From a checkpoint of a small transformer trained on Wikipedia.
Size: 3 heads of 32, 1.11M parameters.
Architecture: RMSNorm before each block, rotary positions.
Training: a variant of SOAP for these matrices, 117M tokens, 3571 steps.
Each number is 500 + 40 x the weight over its row's rms, rounded and kept within 0 to 999. Layers, rows and columns count from 0. Numbers have three digits each. The size before them is the row's rms in percent of the matrix's.

# up: layer 7 MLP up, 192x96, rms 0.243, rows 63-182, columns 32-63
# down: layer 7 MLP down (transposed), 192x96, rms 0.236, rows 63-182, columns 32-63
# gate: layer 7 MLP gate, 192x96, rms 0.256, rows 64-183, columns 32-63
up63 097:561461521529501490386490494517573515520497495452564480473521496452567430429500470478563499447455
down63 101:475491491467496549499495498522499610487581522489480488548506517532419430580391462512477527492571
gate64 096:470524551489430471516490494515434508500518508506466568482461545522523459523517527508451473494520
up64 099:474476506489515495547536564579476449442577548539507529507395506552478530479463449459563511473450
down64 103:439555534402528458479501526505523478431537459492527585572545421567520430447490441530504410568517
gate65 100:474523419526448500479565537555503501499476527461523507503503434476443479478538450505482437487443
up65 097:491474504368603459478497490474467449521492429514511482548455537516520475432498447526532487439522
down65 094:448399512463529525529515556497439408481489545517523538521475469458463458469503497522479477517538
gate66 105:464504485457520447528499507498456516495501541530498555513486493467524506500498482581496456499546
up66 101:486533517550468526467472529539481500496428445528498490482466475498504468449586523460484523506401
down66 101:508534478439529493539547509462518507538531530476538517460482440495462510632493541475496499438471
gate67 098:450491486488408473540461525538499395477556420558524528504499497490483561458495548477477472539497
up67 100:489439480445453449457496539527540563477482553484436424448497520459467515507439556528503508457484
down67 101:499491600481554440449476518468503480486495433489534458494563419552543491465549487474470481457576
gate68 106:546514538482444528581533598478519509563475520480559526468530507562419515556396482447478450534514
up68 106:494547526481494485582518486444455527517513462469474522519551455482467500482626546523485405472485
down68 103:470530497579616528503496475547511428450492409512459498527509503491499524547606439506533510483464
gate69 096:523524495527513415526488443496425493518502531522442520488452472520434444427504489498520483538529
up69 103:503438499529592507488451511500497457532585508490571461537524448517490439508506468506482503536452
down69 095:466545540502473477563571516498495516554529474492455520470470493475551531453558527513445493478568
gate70 096:510489530559493559477504537474437440496438486431519509467425417473505523466452511532499406502452
up70 097:524461498489454474472405504574489575471508486453502478430501523464438526511540465471520472509513
down70 095:544488483505468435444453502495520513541438431514599479423494437506553452487448473495494507551539
gate71 104:572502511506557412487530530530564491487522504534485506534509468527470545489552511600453502547556
up71 104:484482565444483494475466516541520549496494564400453473489489433589527519442478534507512549486555
down71 102:572545568439481543502517435495425529483473563473504451468515466472557447455539510544558492529488
gate72 105:519534472508412585447547421503463560563442584487443481501455446496532537502503557489454453533466
up72 094:505438541549504509522506504514488500463480577490529528586477505532493624504481514469461489526531
down72 096:485438445529561564530533544501500559530507445494481438509491493623518491480558590520541490504472
gate73 095:510478529458490495455538469570493505483526467398451529530466523436435553539486549550543500484535
up73 094:513580532507532402465486469545476509540513563508500525526454529520514571514466508489531482531507
down73 098:447477472593521497487459503517491507528441507512485567432457469447568575543525503517475492508481
gate74 105:506427506476474463502503482513451488505482529517462482521462501530532486465487504576431489497491
up74 102:536513544500463452496564473483497442491494471553518589575514483520404516463496527528528491503438
down74 099:521531507505501459469519551506440534562500529474519536519455434445482498516480502524422455494477
gate75 098:458458548513489484531511455532467461495550462539469420459491561500408514480477561509608567472554
up75 101:454385495487486509444577479454484493571578514519517549540497499476537482456482505417456505550515
down75 098:452477565511519536525516542558497499517465497563422461538538491402533491475488467445494511491447
gate76 109:484554485477527429616501482492459469502512494521485474463556465561424495544520484481429473487498
up76 101:507528568546466494442518514462411519591479536447552508525513495486507519522557445479530463500490
down76 102:425396537498423469565477541490501586500498535475573533551538516558451521517518485509505483473518
gate77 094:433481561551474496496563481498459499484516511541534544481513512500556457473602482522565494450440
up77 095:459435511510504472511504590535424534452549530469492511491468522521555540513566496509480460494566
down77 096:461514504498464485553438493544474407476518471564475462460442458489458440507517461451500524553475
gate78 103:471504463491446558553544497520521504451559434430492474534509476547450484438490531501489498496451
up78 092:557445403466539520497495508476496450544443535455463479512426467531542553484508532528542512529446
down78 097:511494455517542493511485484539498512554549549463602474514454495481422445555481421550468432489576
gate79 111:514510471456496473511507491482460407494510485532477522516496453468482532492492438518535544539418
up79 100:577533525495542503418510511449448498510454490517532525454437506506491533536440479463527536570529
down79 110:537509427547427502536538492493499534413486518482445462494426529470450478538519468458480513533479
gate80 104:479523535455481568459509499594487555524484474431474518442483510499454452499498526420507440498462
up80 104:502514521513483462529552503490584523548546478508539412425471500529566443417504466477494425481488
down80 099:414513514428450406532505450540519482550523530523481538513539510428457431513574417498472482493560
gate81 104:505468474502475512435476456445506493417533539493504471542506469468491497472480564500517514479509
up81 095:547495447574565511505551526485484471517555497514471511553495547478497478499510451484501436506519
down81 098:527477496488409519495466507477537516484539537499492469502458586558501489418490414511524517577527
gate82 117:569520477516496421495557520444530525483517444501458542513507501514508460500514448518545476522510
up82 110:573554486488516536540500544507542542550483516460532530509485511514500576516560522587476458496529
down82 105:536461487507551469526489473543468444547540490513534526524488486500472447478586495503511451476551
gate83 092:510539530495503509538505559498554512504505539482513474567535546571473546498554574497499471418548
up83 097:445495434458531503516483483540477520524473480538445529436501444473549548421557503505512515459469
down83 101:563463494568518511550461499565459515517533538463529510457510504483509440490556529532564546481536
gate84 095:475482478507438511482520536505576450502538523403473544418466446592421557494544513540503528479518
up84 099:479497506545468508571475524488512456463483524532524538498480466552512566583461420541457483477434
down84 099:481469554495470503495526525513511516514536550517473442424487550551568512491448552481561538532480
gate85 101:525497513493460463453528447506434481487525505502505442535496583497501489475558429493441495540523
up85 114:556504514443547552522473572444466545413493470475484472504511489488463430573562512515472487497520
down85 100:560444487462494538466534501534523450434434457503469497529432515563465524474525501444498440563540
gate86 102:447574433529484448607469516466508497440458488541485513485493479509530484513476486541498483507483
up86 101:502545509529500487471539494515497522524468440552577444521526580396528443441550512519480501537502
down86 103:418445482566522464460513487513480468511538444543414544430548542492536482522491535501466510420513
gate87 107:531475519507499479474515439490494404528546489531516540500443505534516501517434441438543508465498
up87 109:557469522583493550512457534585465401519535458496529537472561489512535524504493484531447522433497
down87 099:544417466589507541436459454441480512468555507492506501477458480541553499447508495505470535534478
gate88 099:415521499532552504526548594472458501467479541426508605567478576496567510447513416539479449530437
up88 099:464505555454558564392488510536484448425542505475458562529489495529496502557485521583497522538498
down88 100:507496424422600449530501447449512514514612469558438523519556462522489442506515504514478447515525
gate89 087:490537439393479508518546514487497488527460475503502479488477533545489431425522506501400531544475
up89 095:546534486595503575541517495488474457547480440482562552518485528514444497419518491472497476428540
down89 095:463486481446523431507621527520537511540552516474472484492516452503487478509506498506470482487531
gate90 111:542461490458522498500583587478444497454544486483494572497486548495444584420505521530511468502557
up90 106:556431504459501510493495492440451487519499480556502505544545494532502448471531539547512423577508
down90 106:509521472511503538486495484476517525504585472515502453520488533490424525552499512575449550461468
gate91 100:509532479542487514531535456456465523463547480440540475564471593461422549479450477491481544489568
up91 103:547498594444519479499486490504468497508493511596462514541562493488483521443521545497509461430525
down91 106:485492481421464523524520542545569472497580467455491535540549501506419512436506580488472512475499
gate92 099:498497465539543541543468494498512500536580467563469526528386446531477540467478510539532535501493
up92 106:495541506511468434523578493487445446473514480567437521507484487426501481456426588451530493481527
down92 092:488473486415428484482511500496473448458510502454508494483540494456544484447507549556482524481473
gate93 103:512512495459472558457476525576483493543509580490563495466473509458491526482576471557489450466443
up93 093:557417461441589497513482545505469469503514472565422544545492527449470500461449499555456496482380
down93 093:520542555521457490507524444471458492568445432416515492500500472462606614484450519494482501523525
gate94 095:469476485540503561583516565473520530447531487475455526504484497555472384531550488540479519515427
up94 099:503557529442521449461453528466505466444485560542469519537487463497504563500466467480527512514514
down94 102:489470445504551538472657525509473555528495521526466421548501491535520570471474457544472498498523
gate95 097:466540514513446521496519527491409441511495529500517438435564579512505518432545500522532494552505
up95 090:503518549479441450490524555523455445510418521494540516524470514515536492474530432494523443546520
down95 098:466443463486501486472501514455541527555484488510494473427415487466495548466452523493538422480492
gate96 091:519433539514410533486511509408532463479492450507473474499443425463501499464554508474425447450518
up96 100:492550461455445431456481536472408550535567496484455547494475512481499491461521559521475570446473
down96 097:509551496465385464431506520492492509450511508522513495506489449459401524453492527509494461496498
gate97 105:522415423437521537562528462405451483483441480512538492464485565512458458483524524500488580450499
up97 106:584433419435505540543463486564484476532530496433567506500546522474490461546521516456455462409541
down97 091:467524549512593548443519566454522535506534494489469557540521500456473485505412492447497480509483
gate98 105:464497483431475491495577523566446473533505513521490524527481481475506485496526564484432480462485
up98 103:456530473530515448539575530499522509520529474511508541483413486540550500526464546521502517533509
down98 105:426488519503497515477449457470510456489514530566539485446495435529502475503495421519453571531446
gate99 105:473498512506514520488472491492480444446502557507529499507450515500522479528405510489419482479463
up99 091:476466470427543475521473475522515499416522585464500435508502453512498566591547519537530509515563
down99 096:500420417464463482510500463533514544484431491514467465440550502475514536539484491496482496464511
gate100 104:508518541493447475456562525417475483505526549420493517511480487577469421435538517531534492507479
up100 098:482457530514479618536459493484529474554539470528537527498504504500501510468434500533487420572448
down100 102:551492475467523447503531466485568434465516516496513512469528476466520554482557464492489526494565
gate101 100:407497399501426459581446514463507510501537517455440512543446524451532460456520528465442523484496
up101 099:518536536582488522493516446425506459488520552448433428513454511417506474481479466438485543492556
down101 097:449552451473547480508544453512473483589459584467505526490554536527443531434532542519467485552513
gate102 099:524488547470486505478490518459460594465568465435458498487440547524454510511577497494556523482579
up102 090:499511444523476536542522430484508462481550511545482474520481425493565501485523502623456632462497
down102 100:491448562482542535458508499459517368448490516530539552503511543560474468514484555597494529408509
gate103 103:460529520596456399490494502513467506437519474402472448560501544570429533503436490479497452513496
up103 099:499460444545449468466471515541470454484508502543443491479470586509527484572544561442496465474462
down103 101:486435569533470593503573469507484469502492452508511467556510508530497412487480437500465529503508
gate104 099:523425519483553543456525557515445549535510477501481570546547461453499592547545486523499562609522
up104 097:523465541479563540514523549552498478530614478433516437500418401503542507464493442515474532510506
down104 098:517529458498478537481471421458492499537477543586467498572446509489543592516524456462442514522498
gate105 111:424503427555510544487533460500505524440517627491498576534488533480508491436529461550489513489544
up105 112:488538492574476577524516478464520471511432483526523542502530490540547544545512511444509493477567
down105 103:478599533465475455478556527482525487445538518500549516510452548453470431518550493642498477517497
gate106 103:525533511538453559487589473517478467536454538481523481523512546496575580494484582471591534470475
up106 108:451490478562471555575516473542530539514493551465482457553522554555460478503529531448518485529496
down106 102:480519454525503532535452525436494522522496503461476472537453476433471543518510514512552529544571
gate107 100:491518526550474513462533499447562476561530522476497545531544448510521547478554503330539460448483
up107 100:569497553516469483503541533481455545473501449491525473492562574520494459580479504541547556512535
down107 095:466460533406526481482510487477473423515480492486464451538486478487472558465425484388511491464490
gate108 112:534504462504469507522574532494447479495556504539438444582486438462507383420502440468495471502502
up108 101:495527510520542515462572541448539489461548536504455481537487492467424483482509581499541546472549
down108 104:497523497570540575493451494503532571449500539467521516452492481492492580577488460548523590481463
gate109 092:469493514487490538591464516472573493504533520507403509436418519516533508456494468504516423534498
up109 096:518450476473567489486471553545575505532544524558444505419454485517479456446532542498592485508533
down109 094:565469549416557545469523450548514430453485501487530551519481520497534519553469485475436551510497
gate110 099:492469491460460500573512506562509444584416449539484503463483442571535511402522464503544427475486
up110 094:642518533522585449505466540580499499541607531463495529547463486466504456515525491532532527476538
down110 100:533502494497455567506430464538531537607452483424471444450553539515494496465456477471480477525461
gate111 102:450550497457523434505529629493458488532525512514485537530466450521590507461498428491526562510516
up111 108:494541449461541499513499528587457569512447544524507455571458501472517535513560510576519520461523
down111 104:467459542557468417531492503470469461559534476471537445455473490502440528524562485471502493443462
gate112 110:585495505531486520476561485474427464508518470542513525485472437530457555490531446527561480493516
up112 109:489479539492519543479484516566502507494475520504461593444519479532497533506592496470494475454511
down112 113:492481503491504542483559540478453484537529469461516494473485519551553600494575580457517511458511
gate113 102:578524531564497473470510539480480417447505497490402568511529441483502538446481462503515520368495
up113 101:453449476527468493500444486466483500470494561528476480549539595454538505552559520497557506461465
down113 102:460475594474542528427531492543443497516487501472510504478542465512514427402467484515471489496494
gate114 103:519485432495461484584533516517518528506498523495582501554568557525557512510516574504486437485506
up114 100:504515524505529432492554472453486456536513477537465540529489528484525521510499451537516426547487
down114 102:535460547466420559509487493497529542491468516566581564549410531501459451581521551553483474543477
gate115 101:547466453512520495485500539481473500518533507486528489508534445509480494547465497396379491552532
up115 101:427477546442499489565509501493487541432526514532461437495465480497479538520473488472522557502587
down115 094:527475504514491553486525503508532596522530493451472490506514475530491590514490473400474468499475
gate116 095:592568431572399436454495484550495497517479516494537457490544442524512515496480518552532446537456
up116 101:460514475464596533497547498553507525493507462463479463471447449493558518407536567578515489498557
down116 098:542566431487553553529529562445483461568578502509489499505523526497543534483470517438438444584495
gate117 114:458497485520489454539468522473563410557500545467442519404469521446470412471440468496513529456482
up117 105:553535489510472473587546492458518593514537493537483479425451415527449466516511465545518553485523
down117 110:451510536546450438450428549554463511425488482509512529438506542513509488516455522524525478546548
gate118 101:490465417528523595492503505548499552522553524498460498503420601504514463523511528495509506530454
up118 105:482516459480458469467476487568474451569546516407460479549446554522526418547546502531546525505448
down118 102:509546483497634523561487490574508453490528499557461494490576498527536512480501525475519461506421
gate119 099:494525485509444502486494477538523528569515593525429502559514516534467481547437562471558510468486
up119 094:530484502480466558557541534460582526462504504480475537524455492468435501546545527489544524549560
down119 095:610533479439442462553510520531569470528538509455519488525490453554482541539534473462555518458470
gate120 103:473501469466526473555506474511501473555511483499464560540474512548417569503463499450487528504506
up120 106:474437529534452508505520500478504521500521598525477503428559533506482543414451541398495507479558
down120 099:493529493490563515483441518489459527466503466492463485492496532522456488581464571476479430502533
gate121 098:548569505523426484595483541479490451556526532572489454518430481439541536505493502489549438400494
up121 098:478540473498497458433546513523509539501507486484562500512499403477522557524523487563556517443625
down121 101:591493549501505585502542476504542525536460447476483446436436528455486474518468493507462473447533
gate122 101:492579575473465478511531475514525540488531467437446527493505527563506468480557506467551541440462
up122 106:516525588570537550501523466484552531529521435568482508469474521515527499455479537492472514404566
down122 098:515536537466562558495491559538455482510525556474511465434454500509517482472580509451534522452533
gate123 108:546509478489482507476448635527478459503575580506460479508513485519495476462541565503498464490474
up123 109:494474466516485563508495478495485529421505460500498472537501534565496539421479468441449522525578
down123 105:476517461459554428528507476457531499461519508459468561504561522444490534409459515491463485449520
gate124 106:501441524438492536516414481451528503507604537518433485490476517487510492486451516549465451489536
up124 105:452506425531512525481475512484476438445498537464521516535467510505544526508544560582384452520473
down124 108:520546433554592479528509490510524448490478534498457446461499527487453478476557447462490527480483
gate125 107:416535490499488439559457462474505516466509520496531509542512529509555527517445525509539486522532
up125 102:491512467548439519459554477496478556463514475559525486456507483443516530569574529545471475531527
down125 100:466482419485451414442548579450499449479498551493495489501448533497515462488549481574425554556530
gate126 100:509425540548436536503554446511476480518435421427469557543425480543514514468552497501493539460533
up126 111:449439440557546409538544506545524452473459510519478460490565513544489539463524479506562483547538
down126 106:496521531453528557434509406508505423509466569504468547519469510532518471512396543474510466511456
gate127 094:468507546439501528514502505528462598495536559517542550488472549541486466471523487537561479545480
up127 096:483468569483512459366461481481510475494452508491609472530508514495495528501473517442532532485529
down127 094:529495525519583542550520482529431563474554499509471439460504514483495551486539450562478463507490
gate128 089:461498524519550503501535515528467520454582485522510486563558515596449534603504569502542453451519
up128 097:535538485435432509527495500526568499532502489443425485468503465430410496479476515456547521520484
down128 100:553435488533529491489509530566520576492549519511476448486450544464523519486468554496543529454555
gate129 097:526509495557485565557515538485490465433514510578513514520472427531504508457418497468472417499443
up129 100:517498496371517518510478451496559456483560546550441490489485474474416513423518522546501523496485
down129 094:537511477389509428484543457499532429529425503434461574519566512405531496493416469439526576537471
gate130 101:484468485506474482517566422473526427426479516501523516499478510499510506437438508439552443478486
up130 097:479491486468461467489479498510461542446565523568422497480473483520560527548443531512445515501503
down130 097:568509510438466582534484560498497503500562457453543477492504565426525510536535472531452528401478
gate131 105:500562509488453493516464507471561432518476571550476498527522602493517456483583567493467400536492
up131 102:501449449481529461476496505525491458477469478536497505557558525546493542460467536453381496407498
down131 102:473522525540527490600494447536542506468470523452508484543426535495459450489489530444539526450514
gate132 097:448499495533544444471464601585435563375489564459496543445455470540514582477546489581549450483510
up132 095:473528533502545520480511498524491501519457594491537561538481531480440520484559588390532515537532
down132 099:456508537520541454505485419426478601485498486481460491451483430549494555539443506489495526478474
gate133 095:515510535509513565435481569442520470519535489545461452505471495484566431430451424510544538505575
up133 095:490489563408552584546507505471512490519526507473541537507468466551473514486484553485487535526503
down133 097:520467542512365499482508452448493554501479552420508459464550501493458475474417494529475469525482
gate134 108:503469492592395465426525456546451499503515488483503551595482532456553495516528533523487487462509
up134 103:640501516446532478519504526477493536504541533523469564444472424477443456525488491548514520548480
down134 106:547474451480518469495571533507521521504499469499535445513513459466429489504526548439498491513403
gate135 100:528500485484462440569565458522544459512511504505537523511504421493532504478440496461454447489562
up135 101:517406548475526510536517508494564456510510560488437474531538502496554528487468518465527508503556
down135 097:551534439437497492544484455480532504511517482529477471466465478449480466531500449457502538501537
gate136 103:524442521517455494462482533485491515492494529560494472521484573466493471457538471491568456521508
up136 094:516534508563464518398532478512519455514533434543425504483455521469519551535513453529497511459531
down136 096:483562503516556541463509481590459514471471470469477396469413469516506541484458500491458437516487
gate137 107:496456458458465483431526527478503466502503532530473456423467544438498511467491469545472522430523
up137 113:509441460509505467509492492596473550488511509526517486499537534500521461463472456470488534551480
down137 113:460518523496569526496405497519444519491561486468551525485565515441457483501461501448510437492623
gate138 101:501488466487463488556518457500469489557505509423476571473493524479436541484600556608503589427500
up138 099:497502531482507509546473467550567488488479446474520526559457489461626542514473413548531469515516
down138 105:543487480549550499468535483484483480505513485517535507472505545493478439494464507449457513527511
gate139 109:520504546502531558516527500529460468467502558516539587470526484522458389483432511481454486455495
up139 104:502472524487474522576506563470473522491543513530492522481510460541432501513499543542504575484456
down139 101:496559410452516456510422465551458438531490515532541492438433484448534433547446535585464437541445
gate140 099:549470486608413484564524519489572452515530521487521525499466471446492557543516527533541421459475
up140 105:497530450464476462494425497478423452487483481567515535526517519475555381575492443443467493456521
down140 103:540503512553447472544476488427457323444499529598480526542506486460458576453452535550496526445525
gate141 105:546428466501515520413508469428557523480484459518486528474422559442506513417472480432464521532478
up141 100:443504513523476486503449509537523503411504536470517510499491471545492494507534528531445490503543
down141 104:529514560498515546533530481491451581521435515469483517475487461513545491497543591511478487483533
gate142 099:448538489495477483469526526492560448450522481517521445534497503493461516523488530460538443464521
up142 099:550510436488553507451490496540519565495497482470534571544513516464460456506414536474524521474459
down142 105:500428534461464437491497507500483477451441542533495504512550447549512537483475523495543511433468
gate143 094:480484476497437521479527513421510507443581504493526435392492505485456485519427486482457539501535
up143 101:457499449500587463491535510427559523443471534481480537445551539487518552529563540519484469506499
down143 104:483461483571474519459491493471468526461521439527444582504545488592475512518497472512495556536513
gate144 104:517549468506501474499467485479470528406467524453429493529490437581527485532507495541502530504536
up144 104:505465528545499513457460515524517445478459397509449548462539542500496537495509522439420471540474
down144 101:503492545513473471497582480481484547517542447562481513495492507568504513521524526452448446432479
gate145 105:528416503436444560398514530507475426505433499511480470436465490473440469479538497478536416472474
up145 110:441483530581470433536570503454398472525542463580513521522477511464428492469459451432503513493448
down145 099:543528560448518480517455472495514531430548398497513465545477444555502522499467478489501460551496
gate146 095:531551514465499499461518470583452492434549524487483509528431501548491563490500433535526516440514
up146 097:569515486453523534449620542439514539473556492530478497501439543530518473539525541488499501501627
down146 099:571521484508423514543539415463505435493520541488513549534425554470520460539459510452502500463499
gate147 086:515480481442475465502460484476471509501502438445440543526436501517519409474470492510458472516541
up147 101:520467500485461514420441447467538495501460565500533411570493516511446479547471589503431466508543
down147 095:529512537502451416517439504509522518520528451502426580446588514456496453561455551526461546470538
gate148 101:449494502401541456494529526436537463525542500497463488510477540491514528467471488492503489437527
up148 092:440488555602520483593492550481478519477534452453460517515543502554473524531483525507504492509503
down148 094:526518510458420475511460627475474453447476479522458515527476495478488531564479565438572473454504
gate149 104:485519510490597474504447495502542476495536525544549460509556498552579541508449530503571451446509
up149 096:517536506469499539543528502402444520609499498449505475513570485542454524484449497477544425516478
down149 097:439473499536585467492585470528507547511500499516416514519538516464543450529463466512519524436478
gate150 113:528529451425502453543560488495532453488441588469473452486465522585493544496465513456565454517472
up150 114:463481505470542553536482489467519478484542494475521553540511514556528520486516483540483440491509
down150 106:576501521469352478518512548545479543551523488450540479499483558422504492435479504475495457507476
gate151 102:483502486496523459510510543461487564428514488538430594484532516514511484407441539562438464485456
up151 104:487521478510529460485579496508480498410523492534488482485463460511476503524541491543435509566560
down151 102:534458444474521477526476560538493448472448494578497477443498550563503528516563478487507515529505
gate152 096:473476457537525439482546452510498553503470560524482489501453525420480470480492474500522467477419
up152 099:524481577502477504549474560495481521526530457553499473386495500544513549367482456461426505510449
down152 095:479535468496504456529501428506455527508538521554531495530483476555428489588533453451560565474484
gate153 095:440486514490460505433492491448455506422531533482491490458492481547514542478562569489442506466504
up153 101:507472474546414504544531528555532484509496459445567457507532481517534487487530493426536542415453
down153 096:509467527514570517455415485578505495478455426520504500494496472472461484521543485564466435503455
gate154 108:447499516607464559535576463581502484485503487493479483545470520479475529529483406524543474559489
up154 102:489530486488487479438523488500512455545516521606512470542496593508577510488523517504444549438506
down154 112:455473568462451521415491541448483398421452477513487494577492580524464518499445486415497508492498
gate155 096:480560534490460473360568464415490455527521474452484547576528540500583524542514532465442495508487
up155 099:475406489589531489482514513488546471521603411484518449532495463495477543413530550524552496517563
down155 097:540509492508512463542589449542519472501480473498433398483594490523430508526493453551499518510533
gate156 106:545456462459494502492538515539506476471500540445515594471526452478498487411492440494445471499561
up156 101:428547430496477456504469457490487480503507527466493529559541438441539519432444514595534496522524
down156 103:504540464495530530486430513478522516524485472516529517578452519471493441526503496459542464512526
gate157 098:509555409540483475475478504550537492451511532497465534514503474519531518457475531530445512492528
up157 101:447492474500554536538508556492534468473435514483399529449485505453451484527528512545475606526570
down157 102:509469478607483461560482564521524505609555498539532468513493469561536523503500471494496511461485
gate158 109:431548523552483462492483497507474431512513559528487562538453453449517499474505596476532497473502
up158 101:532509459510535489545476459515496461444511509515505482475503526452490473525486414429521477475467
down158 109:536560442458473452490439484459525564509494575464514558533546524534492519435510419525397501511533
gate159 098:548510457482547454505470463479530455464558484483471568491433539492523542479490456476510506480584
up159 093:496467524530576543519511483475492444527519611554511538478475470554478520470449505509503517468507
down159 098:555462471524512516494582559487502497473493491531495481530537534534536452543520448469477520572588
gate160 103:458444524453483520542524577451544473469438453449504511546465561552505503535506452493462469504478
up160 099:459512468431519483497503429448417527492565424484529503533549463529463551446505504460540515517545
down160 100:523438531573591535537508469512386506506499457549490563460536441547486523436502486484467519493518
gate161 092:482533418496550423496507451444443446461472540463542475517485498540533476473528465538527502556451
up161 094:542494517537500567506506488492586487539510485567510516365494472513449559504517478499466514479547
down161 095:469501528597463540498552519534456513475497470520397486523458529541510454469566506527611542468521
gate162 093:480553492494524565496489440554607517555523514519499529505440524534550491445471498583523534488487
up162 102:557397503497482413480445557471523546467514496576526475492514466464430523456501574481506478507535
down162 099:562491504514482473533545500520521510539503571438512530457548556535473512522457439552461537448520
gate163 095:506523534536535471491529524494522481507523452485506492433441500489478470490521554503531402447475
up163 100:522495481445565428459511442480514443511525475468447472521542474475479468427535566476498517508405
down163 101:466518579413524435531530515509478537461550441487448525468563531494428552538505546530498414558519
gate164 095:497513524555477529463507460463490525535531548479548522477497484512478465475485506554559507523468
up164 096:523485543562428499531575504556483501517459513476461503495525469524499469474458436525525488561535
down164 093:543481491567499418535435505517489478542475527492413507448565532457524482513507571510523495554536
gate165 087:515455506488498510503459487508437519464570429540496533523538479502505416568470459509478506501512
up165 095:494550510495473513506522399552511451482468500535557479494514489581492524518546461482535544526499
down165 092:441495498554489455501541515526521454488467544509486457505424467497526524430472580522429440456484
gate166 109:414431506446498529485578540501549557490527452455523494534451493480464526473497420488564479520525
up166 107:488550525478569484495571496496511498616510528437513507507483493532526526458469575567457547453520
down166 107:474456489585555472535436487486480479489503437451521518588522534390495496473497421462486595474495
gate167 097:447466477488513498497589445489557535447512493510478553465490416527548548453478518506505536515533
up167 104:486492524498511497556496499509560473509474459511419534548500565512491486532448520514433507436514
down167 096:517567496492498472515620462505499444482523545535532547449499467437522449604550493530524493473571
gate168 103:562464586520422472486554509572453505533502564474434517502454468500540517511467445451482449515545
up168 098:437484499541481507515486521505420490473501536462519464547504505568514525534475512510464544543520
down168 098:499434464458548459520464449503545458556485474514474508493455497459535563572537535513547516516546
gate169 096:545553408498446510523458412513495457521410454521509440523443514522477444517485513470463618479458
up169 095:500499489504480493515519504498466508517540555497505520479545461512487473473520479569558564466568
down169 102:545524430428433500422470503546465480442514474481491560464516472514492489559531498573427480507570
gate170 097:494504436474597496518537510474367488483515555487511590533516476521595518490504504501506515533497
up170 092:447520469507473541520487438501581525509533493458552493467546494467469451533485516435508511436432
down170 096:531446469460397444457480511496535475521450534506514485475453532465453499502471467532553467554475
gate171 089:527452512518439507509427419502519516485492501513520523548539513510458490528497529514409467501515
up171 087:524482516470528478465448522481525529476477476525568452507541494452492517426494522466516509435521
down171 091:530462501431493569513512554499417515515488401566501514511509551546505489502555494595453538536445
gate172 101:534541440464457460501463490499532489513533459532513441562485481498433454530481540489481470498474
up172 105:549544528445540477483481437525438550514530467512523552454553525490511502552534592507510551535472
down172 094:555462519438492547501453450488453506472495538529500418479548565536478517464559421579490467509491
gate173 089:558506474460439491584520404558484525453496500556536489442492565514571493532489537482529410449552
up173 094:539494469519503428503512475539506486528511509573508529474540458492582531558582485493530535495459
down173 092:433509512427523472540478482454498504482427428531434523579599482495543475517543503537539524447508
gate174 102:498389454490497545555545490516529511493454469516548442529530558537545459444467504486487512432479
up174 097:492464506467549485496566484499517504472486446540516495529436479493430439458505530488482479484579
down174 100:529544483512477506495468478473429600529433542528506522511543487552557555422484463606528488448537
gate175 094:466533480438500442470497478442480503504509532448517516521562444521521527522493490498544483464540
up175 098:374510513528444408509497535490539584426432477498500454507502494488500484492464517549493507593450
down175 098:455481483533562516480448498497487511423440532574542507519422415509517487467540538507507538467518
gate176 107:492557473497467449530530487472527581480582442452552523496532530469496527503468490519518505536568
up176 105:394478511475513449443449484479470446576431500464547521537565456471588521503509552500516511530439
down176 102:506516498489504560564542503477574526497426522512476493585496499448455501430490468488533582507514
gate177 099:496476440426533497521586508441448552476540499490413529534517463528454507433541463507540456491483
up177 092:540375478489480559505424581504459554507524518530419513491461448521451418446526594483482547419521
down177 094:466485442517546482497549496482431541482504506591477488500501468513536580529444483460483463520460
gate178 099:567445575495490426519514497561506519551482513567497538485489541587466504524536530488496475540452
up178 087:532458534502482446499526456546574494527510515505506542527460511562568512448511478492470599491468
down178 086:521497592504540580488463436508493507555517492509450504519538539505446507504450514479458581535387
gate179 097:486566529453513481538465553495505574513481487504515454623451466519518534442507509449500486495466
up179 100:520551505532441466491479494558539426539495506506514523486492470428429573443464487422560499555473
down179 097:510520587523479427572550489532473472523497595494480561458586411518503477506538472502517512454493
gate180 097:519522445452542458502500562538496504442478578508416490469468497490579500477463535498448465486447
up180 103:443460559530522536464487487479548493508512407472541507548585528485546529527514434487492470506432
down180 103:444515412562555435524482469501489447532487503481547442494566525483473474506489478480579529574488
gate181 101:491457423480535429528534580547559480483491409452493492463452499463464453522505538574476488426517
up181 105:477446560448481534511518513495521549526579507526576497498526519495537509525412552521467468494456
down181 101:529517464468540531540479531518508581384519541554504456518532495543429565549522495490469576545517
gate182 105:519554384451536526524492507473484532533519500478494548549480504513539545510520538445426475499497
up182 108:480520487472486485499500483539477476516489477533499473514580563411446475486521487483487518433528
down182 106:504492414431521418512596469536503409488451520519590428528461529485516484483484474471448499476539
gate183 094:540486483526450498448469453552516527424505490520516458566484488490504564493475489488576468473481